config = dict(
    d_model=768,
    vocab_size=50257,
    init_std_o=0.0,
    init_std_down=0.0,
    lr=0.000493,
    beta1=0.95,
    warmup_steps=240,
    schedule='wsd',
    z_loss=0.0001,
    train_tokens=1337000000,
)
Each number is 500 + 25 x the weight over the matrix's rms, rounded and kept within 0 to 999. Layers, rows and columns count from 0. Numbers have three digits each.

# layer 4 attention query, 768x768, rms 0.0249, rows 378-486, columns 0-127
510474521484504506489475511469499493513505478497525480524492515492509516519481494509485523505503498522478549484534478495438490476492521521478495539467500500502478545521512509511515511495517502526502523499495509464522531465496463498537481556527494453481476495500506509542503443483484475493519521547509459505486522521512518533439514463504500481488462498522548429499506460494494519478541
508508475471469491492531490502520501500512476518492495486528514529493472515545489484508486459530532487484532478478515526502494523489491479508455463474499513486489445483438484503519410503458504517557443518531500527493552522488598486509499469535511508458503532493476481483487519546488463503496466469512471550467475510422441513499491551541485476461503470482478497496522492484481484454536
529460496518477539518513495462469502484488469497518508512487476494534523518505511479511478490477507514471501526492501471511517517498561480535453521507534495489491537509464517503536491528507456520508511515478543495463469528461530530499494504476467540496495519523490522498483469488479494552534498533489497521552521491480505511513517478523474508564489493492531513531483534516524487528504
449522499553458481516489526514523480509470444525478514474462484501492486470451471487496520529522489560491424501498475541495471482471509536523515498467503534491518501502531517505505465526539481509429445542546476475460501494500519497468539506527478489513476507471478481525491443513482529459518509502508481466530501482552500483493469474544502519511546489509446478502538511522544511474483
507496526487528472482507469498527453490511444480539523540489477503466441540501506508535482498485532472483499543506516524462512475513534485442481522510512457488516501498486497493483505508494507470563503476483496546543505474508473496572504491503475524474505493530494517518525494482499442482486481490455499531513503506550501505517487484491485515490515472485500490500539468508526490486520
544463489471453484467513497481506504496515510489494496504487507498478489516518438481484469477497507499463516472470506479506505544476482506456490492500499475493470508485511490528507481473436522476484503500507496511486511495507502518519505520553502509481468509508490525538516485455483515523469502501510515515501531487524487504478516462509500493531488451512522510471512517503480550529528
456527493457461502486493468536491438500504502467455513529515492492482519505457503523517455475488494518458534504512470506482464474506498504503503478522494490462496475556468487493503493510545527532488495467528488510468499519512503511514533534510511523518517484512499528514499508572480515517517505504501513508484555504482513521511475483508483459542505485501509517500497493494518515463503
514504479482515548489543500508492512502478479492518532502491516483473516499495490521490498485468497508514492494494481476459478515499481513478495483458491477493544523495512477497497513504475504506520476456500489515506493542491503520495492461520489496505507498510502476508501496504504523516522512474482523507507527472517514485514489543517479491475538543515502503485508481510512527482458
534496497534541494497511522473457546512489475516484496524502482541510469532529465408458495495516489521467489516525547539503513509503537477486475485540474497503549513478477496499482519473449472445488516502497488517511523537506514491565437447503470504488538491494526501482525499472480497513477473493473501494525475483541459463482513494525486463490456471520485501501508518525468509501474
512501537487528511486513511478497491516480503468481512537507498497506478499521529499483489539502503492494491503537502494531509506530503479486486498509566495512466502526492520480479491486517489491515509513500528504534492500499502505549539495524487496494459518499494474501497482505467503493456531524475500497524505491477518515478467476506506477486496487507491492508495531502505477491477
466463480522492514503535527480496509507504507518519506492461502489480488483480443491522542478490506490495486477517469539507460540482484470532504484519512536473510529521492498526482515521502521490503526496526472502472495526489504488527517489502490512507472503531485473488493487501508507458529497462488499511512499482499497525523545519486487479511532543511538523511500508516505494468458
505489509524521500506501494489497540498525516494545477493522511504513425512541539486510514507496512498491468499484524496460526511499515515498478519514508490519508496491512515503520529488491480502506489501495513506479500476516461512486513497531485482479523498457508505501527479463487517498492483462513508465508471477524497510509471504492488493527474519480511486528494513489491486517484
526519465490498476512521517442523507481466515494465485487466474492488521504500483529483466525521522503472477483517513487507495497441510467498518505509532521488495509475526484530528506480496475508480519472509511491496519533474487497464481518462459487479495553519489535520453527540476521496502501434512504468494469525529497491495517498493497484539521527491529521484478508498476485490491
496423503489504486465517477487501468533510519449498489491500469510501464467489482503455514503506484464487508559483495538573503530514534485485450537472522495488522547502480505542517508472474475490491524512556491502524500499517515506476462496511508525516498483484502520489516513524494524492483440457541484462503503477466529471527501502506502501485474531493503498513509485482487495482521
524509484516497530494532486507515514470522523499499517469511475505527466492512511529502504494498502529518529486535458535528502490507493515501488482471498502484516505517476495492496518513504500475488489456492475477496501535500512529510493504470489504490496487501487437484478519527543482473488478495495513516511491491521512507507488511477486476489479475522514489552520525494464515466524
488467494522528568475513504530485521476496532488485489554523489541481492498538525491457472461485496471499523507491567518494510487483529541517501483536510533526478542506484499468493482497482476488477512491531508500509562503498511490472475497477470517458509465471526514479477479503526486505450488525515502501505508452474500478499505502520509460481475508493463519520518542505506523530520
522499469492534485504515468490460509557524466518503497468558505517516508483482542500525507480476473504501470489526496482488503488517497513480483477484451459473505490516472526485508505510502546513511489523503502514526497489507493494554498496539552514485502493495505492552518482517507499490505483509539515480455520494492510507489500494522475511491501514521507502494520481487516511498512
501519493457466492491502508487503532511510505545524501521484519514474518495510516475519496459465516497519500525500505560491551505529499506489485484459545521509493500487480522514496485498521521504463518516503499484491535495526500506512504500507523490502457484497492470507519491460492477546494493505477532495518507502504504508503536520507514504488494504511514535497489490479531496476493
480525477495494529528541500497499508462444504464494511458493538510522515502520493516508447502512522494494517495475436425506533518460445494510515516481481506509490512515518521489506509499548517510497494530460467526496498527461468511478521465473490510468514593520527516506491512539483528491526521472512511503510507556483498530519497555503508450470509527505488506443471471507484447491503
484479502463515529504505455502493482505504456485499502463485505491504543533500519495541498503520502466536486544491455494508515498498513520480508515488473532475485501513507497553494505522531520537473479492487525471466499543511527472460515519512531522505522519476493549542515511493492518516510517484508526519501492497516491519471516493503503516534491520523513495497514551491498473512534
530476518499495514528516479524456551481514491518515521498483514488470489471488501520523510495494501464501491489474482490495473515489483466525510492482502547521516492504491448533502470504479504526490513491522518491498480497508481505493462482478496513515471531507516480524515499476502527504504485491504518500482517481500512507511538484458501485488480504478497516489531492492516483544498
558473519513486538526507505520465528495515544546533479461483504543560472487507496478509521455516481480451530487500531509543470483523533506509490482493509507534528527524491488489494494466480507481481477511492506483479503518536527511519454487493512506514483513495496470505504472477499487481463493511494509496531495498487496505555486499504499489498492486495492459513523528511502511494534
505489570505516499474514524505506487487499516500516489545497500479499484523494514474485510499487513469498540527507487513529503477514511478459479490445532490521478562514473512509519456504516494535485536490483493475510496525504487507449455499514520534504497492470510496447469508513487501502497506510489481470502522519493493484513492513478493508523472496506479537499520502513516495495539
509468494487472519494465525491497482502474475503520511503460530520539490513488505511470474530454504451515440498522491437491488523476498459486513515479482529533512496508500500525496524494461489542512505521466501500457485502492521507485489492471488449465546520472504538499475522535495537481499527463501521500535511478501477485494480539463492486518516538524490530503509533509505488489467
467551501509504487528473485492538519510514481487462483457546509501506508495521477493534477479470503536520510484522505545510465514507490502483481496516499503532484476518502492524524496522495439479513496505496501536504514490469468480480492505519504517499485512530453512518513561490497510492507556468502511484491455474505505514500490502522478470523469532497505470525466527497473512508501
515524458487502547484503513535507472533523471512479464501512453459522480473488479521528547496520481504515516518488458530480475502515483484515485487481476487505477484499509502518500439479499518498500492462458437516516519485517499485511490501521544502528537500531515516479466499500498492501507479480510502490519543502484487504491482476495484507496455508503502505522522479467519490499503
518487469509455493507503485481440482468480491510506513427515534495488543510481436505498510493470525542535491479514468475470504527493480484499484503511498521476513504479477474501510532505505551529471536534514535498455510500485536484520480525580470524509485531534513485516536507507439528517523522480493511541502471516484476510516493503482496513521505501498543495491520492514533473469454
483537499473484516505464514509480507465524515498471528502511505472477510495523492545530490526513490524509514478530503504486492477504515528474489527504460460463487497521527488491512503493535504502529487513487476515526522489451490492529572540533484480509502504518477521500511498522481474443527480509483518491499499506499518489485508499528490494530494485496516478534481484515521495481526
512514468502492499514502500479492481543475490493468529456477530479495524491513505530518511516504512484552515485451470486499515522555489503497473531478525502510502502498464485486497469527495495550479460543523515510465514481495474481471489489456523465483537496467531502542484515507485502498513513474509478503504513502482507485493511508440476520506533558512533471488475519494511500463480
483524492487486537473518464517517490532496492472500533563527507493479486493539478532457510502522484497520476470502472533480501478512482497524520533524511493506481513514519532513469473497506481487517529480507483504511491488478466515465526540456477517504497491519511524435448543536519537480524532468500491472478528484495514458502507535510493484498491469495460500511479513508519454511496
464540475443480477506497488504528507488470517465485513503481510507525505511497518502506462494494513509543487499494507503488508524504463478465518517441487520498494492519492525496491552498538442524520552498494481505483497512505476518451542460514465520522502490505522513470515485530491537481521497469462508512505519534492515507509463503504511498527493510489487513519520490525484457466500
518487477477502502486540502539501519490497506487475475560480510480494515469515515484439451526507551462466475520506492489520467490503503520483527491470541511530475516541523524479484478488537419433503519498520512514495511494483519538460522480475514470461478470478497494487437495532515505465477536561518444473530527492477472456486492488488467468480489506508473469513485521497460496499518
510475486487495496489484522481484519531462504508530521499494499498497522480478488507521496488516518442496505512486476487517523499509470489523508514477469461512503519488507476480504475500507501497514504499498542508520486475513543469509531506511484480497520528494493524495514549504467489474503474482506502490468511504484517520459507482491497508494475512485493509468505472462504503501504
524530489517506492470492499495516511498529506558487491521516500457518494476511492495517511498475491489499468486513441516530479466467490515488475508485497484512496463497474550533507489512502471465493479547507514481502500481535468510525525446485513519466506501508507518538537466502539472507496503564498459531483498470496488514510539510475511540505499475510525488504537508509502494521524
485509461506490481518517485503495495529531485468510458468518487498500495499511483485520514477478517532478508534501501517479485510487501521500488490502492515516487511488485510509491462507550533507479461519486500509493511492491491525505484480467511487494472514477505485544473473494509483487484502484509469511468487492476499492506455480501479485478521474482509477490495520488489510465520
429517506467531473474510466502508441449424517417456537537500496439447534443455467535478475577482500477543458492515461464486484469520484504492518528480503528516467476475518493484467508551520442529500531511535491532446519501521502500421535525489504474512520508469471520517438495550507508486552514471452462529494507496446475512492478516496512551514474515505462465490489489487534453496480
545488505502461526512479535512476484506451546534508492459474488514531493529481463513513496498471522479521494503481517467522503541497541487482478494469494566522525499517506476508478503470482474492493501482469525494451501541501496497474439518492504485538517567513508508514488537510516516447485500495479510476504542508526445494499503499465520472511499517510527518487539505496488489517510
527498507509473527498512516501483510484512476480490518530506495530519479551488531470487487463493491502489493471521538514491493524476506464504479493532481485503486491534507511497507514517481497488487492486491471515543480498492517496506482482543485477496489495499506523472507477468501513498473527474543521472485478499531497491491461524530493507498484508512564481533470480504495501511475
494494489503528499511515519520491487508498465488536494426465519478472492505496517486539551498552522559536476486491479469494529495474446502480478517471500490495520524438518470513526524500547572521456524505491483477486498462491523470486498516527516526518518512515461470511489517507508541523508495490530480488552497473498539541481509472460488503551526565486517490451521490495479496493508
497494519543488482477534552481480500509499461512512519459537511516538460482520491456498527484480495511520476510475503534495478470506543504494477483518482478500517448501486522516490461511484474503467461501486495489531485490546459492494468509522533492492500495464511522495505493498480516511470477528467500482502487487528502487504507493507487513479481472505503489468489503486530485489489
520478500492515479533515514506470520492506500485473506500454522472518482514531506442454473476494517462509476479528519495521501532473499523492512481476557521503484512487506499505507482470512513474502515499536514490508527521479498525518501469499524474479483502463511463500503521480500516494522505478513516484485496514496506500514513488479507525501524531523507516498497506503504497491475
502492544514527464522466510523487523493526534484531495489513487512535470553497519473536483426510478536498542493498518517472550501524496545523521500507453459499512491476520484477481513474479512457494480546466496509538496514540534509506494470501494489493498480502548472459524487446526465481490513515482492483507471496530489471560487507508507498469462485476504475503483540510501485472487
492465509505557478510490487540498494486483465496519496508454519486476499503508486536489518526416514466507497515484486507520480510505486493506530488490532504502512526505500519500490466511490533483474477499459518504479473473499509521525517462523537517490537457495482530496492520547496480498491519477536471543485476478441475482475518477495487489488480502513516512508500512502528506480486
522476529517560454485481532549501529481509461520480476495533472542535509538475503483463517469503466523445545512505550525514511517496536509494477481536529464517464509514506523493476472513469538486489486508536501514506499472541508505515518507497525494482488480418499498504485478455473467543509489544499501522480489540520488499475466461534505502470510471496495516489504485471523549524483
478525509464516489506468501526464496505508489528513499482509527546515478528487497449522478479488480503508489477549505508515483510507497484523505495498482524482499453515519479486491486502477495525501506504479520525539519509532459485492497528528469503512480538519561493466529463506493513499497499428493499472459482525504490493503461518494509496506530535485490472530503502571498516504452
488502489524498491519491466487511504501549490505475499547494480501494490496548509464475526488519492519472549490512525520523508504499486504506494498518507450540468506473528471470519479525499478480488503500514508486549508501526495535527498488516523505479484464490483477492536506454554468475466490537504475482499475482509525514502509517511487525482460498517487487464469517492494496496493
497496491513502494482523491505503525481488470496463507521520481553505470513495525489508436495508505522461535504526527472502530492498517513480496493499495477539492472529528493504459502507438464478523494511517501515514512529528510520512470526481487524493512494505517494470496512495521540493482493499444485504515472501533495481484524479543507486508440459522491522491513536532499521494459
489494512477498491475506477513493543504523492484524504482513506501541463499512547478510506483496513512509499491490487491498507523493506504503474482528460502487523457494503498527497516484488489499494489511472493490517505506498528523523503489522523532512535510523494517496514526497505555496490523487498510486538437481500531488513503512500478488426460507506499477464491508534485494506493
481520478470490522498536513489475506494474487491521485532478489477510495491491490545470477496482494446502491522515499460476486485521515494512500513531524501493520474507510515516505483472468466521509520507502506501462491499472486492458516479480494485494507497483508516523502535529493506532497486476498495518507500503484517520485504528499522505498493469491486514487493530505480509517502
498498486471509508511495519524481443471503494521510467554485511466492519499494485499488540538527519496527481559484479511508508471464492484493464533474511479476485506488489521487502457493492501488484456503480489498496506540498476522522530504495501535504522469469481501530500506505499507521540501535502491500473494536512515492517539517534504528484555485539499472516482529491491488460474
490524488459484498500500483479507496535489474494522509508539534455462558524479460525479516540493490474519483524500450483538495509449429495565526550510517513512531496494524506520483521503548514540494509515508509485469518497494476513507506525517455468508505497519502531539516569538485527483513523474512489506485505519506501496475502520501519522521543521517502502500478485464492471517491
482516496487486505492495497512470517520482493522470498482516519498504516499522525465475508509507491571506515480500519551500539476494506504487498481533492487479481481477523482504471523500503490464524500519438494495513516473466482504526524494527495502501539503499497486497510561501470481525513478549516547490485430460492471493496509495535519511506526513487511480499500501522520505475484
485538497504477489499494477514491505503519487488487488482531502505525500463503532477491522480456467529495518517469520505526517485483466460492552490509481497491479507491513515482508473493537535474496488516474508530544522493506489520524512521527508468459528466457499507491491451503502501514490509498522509495466468533516506502490492521534487509500471503524489491483450492476517502482464
486552499453487517500521508449496490514449524477445491548498517474473491506519519526491486527524539515522507512504492483510530496496478480506521508510477489463501472493503502488558515513536476476517526518513518507485502535451460481517518495509485475478522491527484516509485512556488524491539572505497514486505470488535487512472508487517532501514514506492468516508498509513505473494507
470507522498527456491477483510508495520532511482468513511502509484455511470522481496498509523528492537487548479507510527469518465514496543507479492512508503507496468535512534474447462514494474481493479476474478497485521518523468490502522520485477521557475502515510476510510451526522470520473464529516486520494516499477491487491450501526462484512508465491500506502492516508499481531480
496487531462515491521528481511521518492528516523489493446460475506545505508518470487515501512547484464470553503509526465511476486467497493502477508519536518507473493505475535509511493505492485498519485508510541484475487524507455507540475438484507469497472488517509484487481465504479497503480488483472514501464546477496487511478489469470486500496504497485510504525500492529533498495529
485535506513540486495536468461490462510466491490430505531530477477457515508551490494489444500518497533536499495500469509483492520529478523492487502474510489483492488520477523495482473528528496468531480464498507514489536519500460492515585559500503498503525498517463510477498473539497492509477500480503521485475480494514531490503489507533501495500511490478482475496475510507514481520503
495506526493493531512486506491498496475490508489504489503479490476461502518542484538480500496490525545501544479514514516489479502520503494461465492516469484502530477493494492511502506519480521479496492461504516512480547530470494493485520500534476496512471476520478489493500519534516492507512521526468507518483511501504498505485494508536487511475502500546491523486504507495491489494496
502500477505485470492485465478483518461492530493513525523495490518473467483503505476498480492476499481487493499520507523545497465479507504513512493482468518516519505493495505487523536500496461470500487502478543469503480496511498505508525477521487513510496491541499500493524545507503531500510516460524467513528476509535515506493491523515526515508509496479481531494456526509473497520475
495511500512499473535506485457504485477483504475504488478529473463471501517491523471490523477539478553472508491507496498517498503496509491496510487512520474505489510513492501481509495503477424495496512479454529529507511484478480500479492492506470469481466507520493517449474475494479499509486502500507468465523506495518479488494508535474536479502493496503522475492496464509541523499497
454580435459502497516484521431514491491506518529494503500480510494489518473527447573537529529491531490532494498515447504490520497494461501512480521478520533496478524484481497531506482529543489482528472484528445498529518502468450473513496489534492477468523484570474454518487541487468476511529521484510479509505492474500493534495523533537485542520562498497537477495469518515533476513488
514501523438497488533510482506503497505513494483506491534481535495515523523512482462498521519505469489534518450514474488480536531495482501525497494497489528460493506474512507531531509493488486519500492510522475514480510514468513488495542492487507491484547482497486517495499520468491520504514531518527512499498520492516506504512543521530475502486550463538516511475460515540530486526508
544491510532530491514494479494502540516536521474456536522510507521526503539488517515456474504478499515441526540499550509504489499496549511492480501496525483485525527497528524471515538514464476481489475474525534514529512515536531479525508496511493512486454471490517480488485497482490467480496496508471492486462522522515503477503488468499510533492441455508494496490522552473521476513505
481506535520535492494510482520508494484528471520503541452516502526507496503523519494486494475510496556489520495458500479509519486510504528484515531528465499501498468458497520479514490508516522501500520515529501523470501506509529508520505505531491497545513535533502517502485498510462526525491513513509508564503467510477536515518480490496484494471501519525501458507515481525483462502506
480493497531498468498514486510526499515560523479482516483470509489501489504517513524530468471488498565507506488542519498516496509540477506469477513498514448494488507478480514486525482523541498502523441486471517483526477482530510496506487503518498528485491478527488477524513533471498439471536522544491494509518479505477500506531483495540499481499539522497491470541498498488523505480499
483489504505485501539476505491507474507500466534490496498502497512506476515533515479453481528491481450480531519486505517487485485475487488494507500514488528497560534530496474521513542501498490485490513503531528472514473473514544542532520508508524486517508491498499454469484486487504486470524483498519496500499499524524521502475525489511479476498517476490487500549505448446539547498505
498490509472493492505486489465476471524517528502494473473491546467472479516521508511548517531534495501501501471501474487526533512513459504509498482484532489476510503490497490526496491523540482516507508516449450493462503500517489464501518480526516473517487486506503518476495493520428503514519523522466501555489496537522496522500499511502475535503551517506535504464493472514501498503478
494492505493499481502481509498512480540473533514489506497434505491495507488524476467501513494467503487500478483492526511531524468487483486489520510491528505500540490490517496524506488534495549475502464505493526519547501491532501517496480520481483457490526477521502505455488488538476540518514475544513480547454516509473477512521523503491478517537507499468485503524492555479494533493520
506538537517489496516499491476494504500493505529491505477538541522519504513514510470500503453499499561504518505499510481502517512498531520478468477525503472495535502462505486498524529510463509456494490493502490505510496460514511487543491501548527504470511521510516476493536465468492516516490476531495536521506482487545514512514519494496529504481501535495523495478521467537492504530489
501487505477530540529529493506507518526535494478510523499500469505501506472515473508498479523503512539467481533509509501524489523483470470492504496532545504526500486505490509498497500470516509501508494472505517493513481493505501529535500525481529479486517509501492489500499500523502497504471474500513486508485511513489508500486531524489521503515495500496464501501500522513517534526511
499483535464532462492465463495544475463459533465447526527499503501502459502478518480442483534525492519539516497477502518511493504536509519464513520508508517522496469487519520527487526467473489497513549534532472526508514494504558477476491478496481489553494511492513494472498487501482538494523496505505463506513477521506522464483521483561496525489457512513500487522501475516495515542481
495465512508536498495518555489494504507539488526518490457488481512514479486489506513496505517504504499477497502484502490494471438483531493491520506509521478513477492516527493510448467491524526489492476503510503508510524514495488535482491491496497504500503508468476469517483509481496453508495475516513482527499498487475512489480511497481505476483507477482502490495504485525470513506553
506523539531485500496497498483489518489500515475507502504545499531502492498524494482473537491508495538478515474524545528500496455528510502501472497502489494509445513502554545478460521496478480485473492526525458494493539526524504476478492503491520476485487483486531528483491490459514511527521501495492498511468484524503504448498493499524499501494403507476450482503531509542476494516501
494499539502504471513496509509473456490473511466471497466518509522496482495463502498516483504489500524515456485522527490495493497511483485506492490518484474483525530485476518492515503488499532533479454526491513539491477510469525468511530556506536510537502504510505535490516452511457504486518508521525500529535492538510509488506523508484518537467478520495519490491496535477494496500474
531523446458491474536500480462505486483485515496497477501481522547551493489489495497510503482494491562515507490501512505509524509476472526517457482507485485478506457513517506507504534474516514500518504523489482514502500503479516514522497482488489498480505553518504488501535526484518525492490546509491528517516465508528491512523539512527516498509534488511523537501501502517492479441489
491484499474488508506515469475475499480477480497488525507512546507501471514472483497485506503519504500479498513473516519521532505508491512459486491494497483510529483491478448481507525526481475457486531514515486516492501508460515501514453477498486513532513519505497540492500530521467491533498463484488485486503510525505497461482502508487508525494479521517520543503484496497492502498483
470488518462506477432486491521552488537495541489532484515541494485478483425510502523505527513499530495498504531519474493480502435498502504464543507494490495532491483503503499519474480514487485513494503491514482504510494469478497493459502521452492474486510470502525526501500483520537494537496457529498459526504516513507519515476493474496490514485464490525487508487518516506484507532538
483509503514476478501496498466475493501537499506458482504525477556498438515518554466510479481470480543480504477504505509486502492497524504492504462501453465499491492494488510474496459505468522471471421567545496501521502445521514506496505532537525530449492459479498480538537484486455492508480519513481520510499458522475497501525485466540492485475509474490518495506485497489497501495514
488515481521496476492496498487509491497488511511492511489472495481508536504521524507502504476530518533498496542503471532530525494551503529486492506465503480504514517529518534506506513487517533445500485493512497510518503493511514513499487492490461487500502513550511522535530507512527486517526520484516483508490491500493516504483506478505501498502535496530501503487489521501490493477523
502516486534530544476465520503524497511509512482520471513460450459508498469512508518438491525522514468503494470536534471499528487488485493497472515500518496531503451509506510524481488503496525477480503529484500504519507478509496498469447474476447452479483524500490489515485472476525508505482497503507515528510497532442500516498529501479545490509504519511489470520487488487495511488525
505486497479510483498515522487508496489494541510513494491520486532482503499495485473451511463460492548475517471531546565481505488504542531475489475466489522486482519499500464505466527490513481492495508508532446485522512481483497527483483471494508511488490494491514477501506503462538509479482503515468476502489465466467467503544509499478489497467493487510518505517456558513506510505497
501485520530532489523506469509487510502508471521450493505538515549514492495472514470449510494477467495507492512515500499520550529500501515468525478544493504517466450492519519493487497495424477502511503522527487532538474473537505528495500497481517489516500516477459488498532480496469496478500478496508455509507451467493483488518490491525546506500484496514512466523475490470506548520515
512447505563498486499495482510504538484529504504535491490503496503531481518478519513528530511526501450497481523533500535520502517512534499473495478489505494522480481540494460529482483484484525486462527485503527474447525532537504505460447505490470483483521477470522461508504467503521498486546491523552465495473534475498488502507509492519506495495458496467523517492513541474513505487513
526483496553486501515456523542471513536512509507514494452488501480493464511501486502510503489510490525452494458483551486539485492510504461445495464515503506501517514507481459503506502481512536507507500500487481506514490529525519473509469521518514512491502485532488460457480505461523508517485483539529528498500495509501476534523522457461514530513535534486509503495511480537466503496515
489497535505521485492542497470486484495509494515505502505474510552517503483509506482486477499481498497489496526488512479508498465505501513484482504499496489526494495488550508474458484505462480477511547489514474476463496486496508498495478503503501496484532503482485513480509490485542500483456528465518500516519483488448528520493482480495488501465470495472491517466494476523464521496462
491521484475462484452536530518514477540486495476499472524477488483519490506535503532523522510492493512472540500500493520512520481483467493498495513494527514491479530455514522536509503505486529481511491509474455507513510505528503494524516495514504474496509478501516494519480489505486470489489499492512485512478481486521485498501486493510522533517496443495511502516495494475500489460485
518519481520502488539502530517502525497472492500479524490454484497515524513494495477496479501485501442518503489499500510463550488463470509494542515511542533488480479452487465506484509502524519517472486537502511517466498478507492488525500515482487481480511504476512517529493477484502527513514525497529500482480534495533517518506481488521472520497524477508493500484517514488485493477521
485511488525506524527477511517505485523447511460505513525503508479529525523512498490526489499467481485516508503550572498482487481495495496540524448488523475444498491471509511509489523506548500487490490455503489513518527498502474487524499508510515482516541494523525474535518479505483447495520515492501526515466525520518548534469490516537486539517497478522483481489505476507488477496499
509493529517497535517515512478438496508514508501512492518472542535519465530489504490499491490519499568497495475515554483499503528543501491499495511495457509473498521480508470472511499482477560527476496517453501474528517499514547468468495537539527509484524505477482491477561509478491494477535543538524508499523455519537488488527466479531487511522488542478525527475476510508485498472489
494499483492499521535518508487510474499469493530486505536492481513492473540531449507450488524443524480518480484508465482510507517473500499515514490480488530468473513479510457535513487472517508475516502514495480478518479479490495503465487511458487491511458510526486480494470537501517523472492517489542500500544477476506466494486547530506489478490523521515533511507452524520501504522459
485520488493514549517533499472502507504477471481473507462483486494511526514507484475478473529489524527525478507533468474466499506506480501501501501516468502485504496504486545534527520512509478495534492513485508512496496519459481506531484519503457533506500506535483496504484518509520533505532499499521506520499483477491507502490521533531508432505572470509500523528469496542512468480514
529582455481495497527514492502492500534469483488542523489475498520507500525501505493507475505536513551524514494513508445516572507528487504512484492538417485499499454495509544486518549501447506498529498530474486518510466526470485545521522514495532520465501532531510510543524559475543497507509521479512526538523479493502504473496522560499515502532533496497530514475496489493503476460463
539454473571501506531504484522478473472505496551530482452500536511553509506533531498490506491501505507442464512478506516522544487510531453486488463485513466506540510524510487531477505492476532461457493488485517490508518507482514509532484495525503502500464481476495461510489505432481511506507523536503513501493485540485456506505499503506503527486501473493524512488518482480466495492484
533478511501521494492476507466504549495516482524510499489499492529493461493481513473504546484539480525483487536494525536511519509484514518511496462504507500504481488476512520502505492486458525466503450512533524476508511492525512495505488475475498498507471468457531484519477467483545493482427507566496478469500495473473503511514468501493487488497488467441480485503511497534478542487519
505520460505497525473498515486503486532494488528553480449544541456456526515481495523551507494497490519560497508489443516477511509487432497540493508512495490436508494450518530513500537514516538540505469470486483487488479502514518523532476505544483524491530515526448474500529522492472464518526531480481533506504495463492463487487506487503499499516538517525537497466517477504522461451506
479530508465510511481527494533491429529469483509496460476505522432470516484488462539550527529496506522534423478502451447467470531524489518469491499522525531500483531518478466535511489528524501567467504505470508493457521496481480502510554515460529513515501510492474516534489507519505497484522509486511500500532547527489490513498516491461462492505517486503502500502509512485491534511500
481544455467474483520516473476500502490494508468526506455443505465505519509466480496534521500516524500546515455511484525495554509496498517515519506466522504483483493474491505517514496485513513530483507505499497519471507526444507480471515489517471521502466499522525542543465555529502542490541503491513503516502466518505493505512480493475484501475560576510541515506481479468473457481493
487491509497492492492479526513480493518533524527481489443512513481497506532505504494503525527505491520463421484482473478486495501518490534491526508428482457543502526497487513495505485525551522528498440499514478463510510490501484437498504478459533505527504509477485456515496495485490476456481496511499521513521521510447498534530490469518487471526532488480483496485495501499502496504506
481527464497501514472522506552497498523549497527528483521499496487504531507451501543505515500544526461513468526499494458453498467478511471488509517503487545536502528494513511552479483490558505510474507487575498509475497527481470471462544486444523512500498476485509488543474515524523515471489457505517477507507543499460510532508525495458455491512496543488463488491479512489490517517529
504514504514507493524495486492524457548531476494519477495504492521489478487519513501500517469511483586541529509474481476479527486545484520501492512499441468516465474507489542460477495498477504491524476492505507530535529446517485519499515513515539538496513473496524513469513463481515541544505503507485547489488468498507532483499482536538491546480479456503478462503472510513485471500508
516454488493488529503507527520494494488448478469493505524509501508502501518528471524482512545480557507474526491473512492519486495493532492492538540530507546487498549562523501486495528467460476490505501475508506509507482492478547521453486509419491483457504486481472507475509514507523506483500528469506481481468483530479519457486501504483512484548489506538490506559499581487538542532475
559499492464466506547528486496488521456506456490519491486491509525510525506507526461472511515513512506510530483526518550513492516484488427496473472514498524530507485493485475507487547484477482469511491523495520478515495535515492493501511496466478494477478506552519463460516559491517510565482514481494464504497471519484502534478529491503524461499558510485511519495504494501454471456505
502545477507499507488479472490502480516485465497502474448498508457462532485520526562543552489525505512500477491480488487495532507516462490502489514497542507494518495488490522508518486510505518467494492491487463479522475433479498486489508525505501458463464505502459481526476527524512494510511515501518508533467485482495494525488501486488540496503526481505537487504522461489481461451473
528452532512564541473506482454507515512470466519444507474516458481541504499536498480462484471516484485482507528504506500507487512472449473456472507508497518478491475492516514514508539504453474495493487491514520490531485566506506500504489489512503496509501507481485494481453500503500482519474497533464519465493491502495510493489494493480485520490474493536489480477496498473508464481454
482473505491465512497492517511493512505482525487502491499493522465485489477522490490490464475524491499505520489507451496508549505481469515511475500471525488484528526460496481516507496489494534504482517483515534488484478522471447515516545449473461512513512517512487478504504530513525510517504510496492521488502522510439493521500490527490473480485515546495509521515514481494466514541506
511511478506519467560491448519502460519469485480508513536502523514524513521491510525437475475516498545507484513523487482485540512500503496515495518484460453503524490530506494500461496502459498479497488555495469499485532485468487513490527491477480497493472503531501513478521506479484473505545511468502476506474467507490498495558482519536470520506496496507524497523495518534492476505444
507538484554504548504481486466516509496500506498466503463494487561452478522479503497484498495480476505467533495497508501508465497534527518486483488515489463497517507509518503485503515487512482481477497495463493516543520498506483485469499537504504495487512493464519503509534497479504494498475473499469510535490476508532538485505475515504493541506465489474487489483502500485487523469530
473462523462491475519506512438491491484418505477487527527500490495434515496490452581487465535509505462526471471445450461468508512473458492472513530513511535519489500504498470549512506496467473543519542555507505479498475511491530466469526491462445450516493576523504525496483494501511544506518504456540498510516518500481491473503519502467461543516473527504501514512492482519462466506518
510515511501451507512507489472495499502484554471478508546531496488492508505520484505487491492488514531508464481499512473509500492519514520470515473501525490492526487497480483467481520518506515463465517539528489497491518460477448480509533476478506497486490501476514528514493502506484513525484522500525529527545455486482518499483440488456487509489538481487517481500509523496519474529477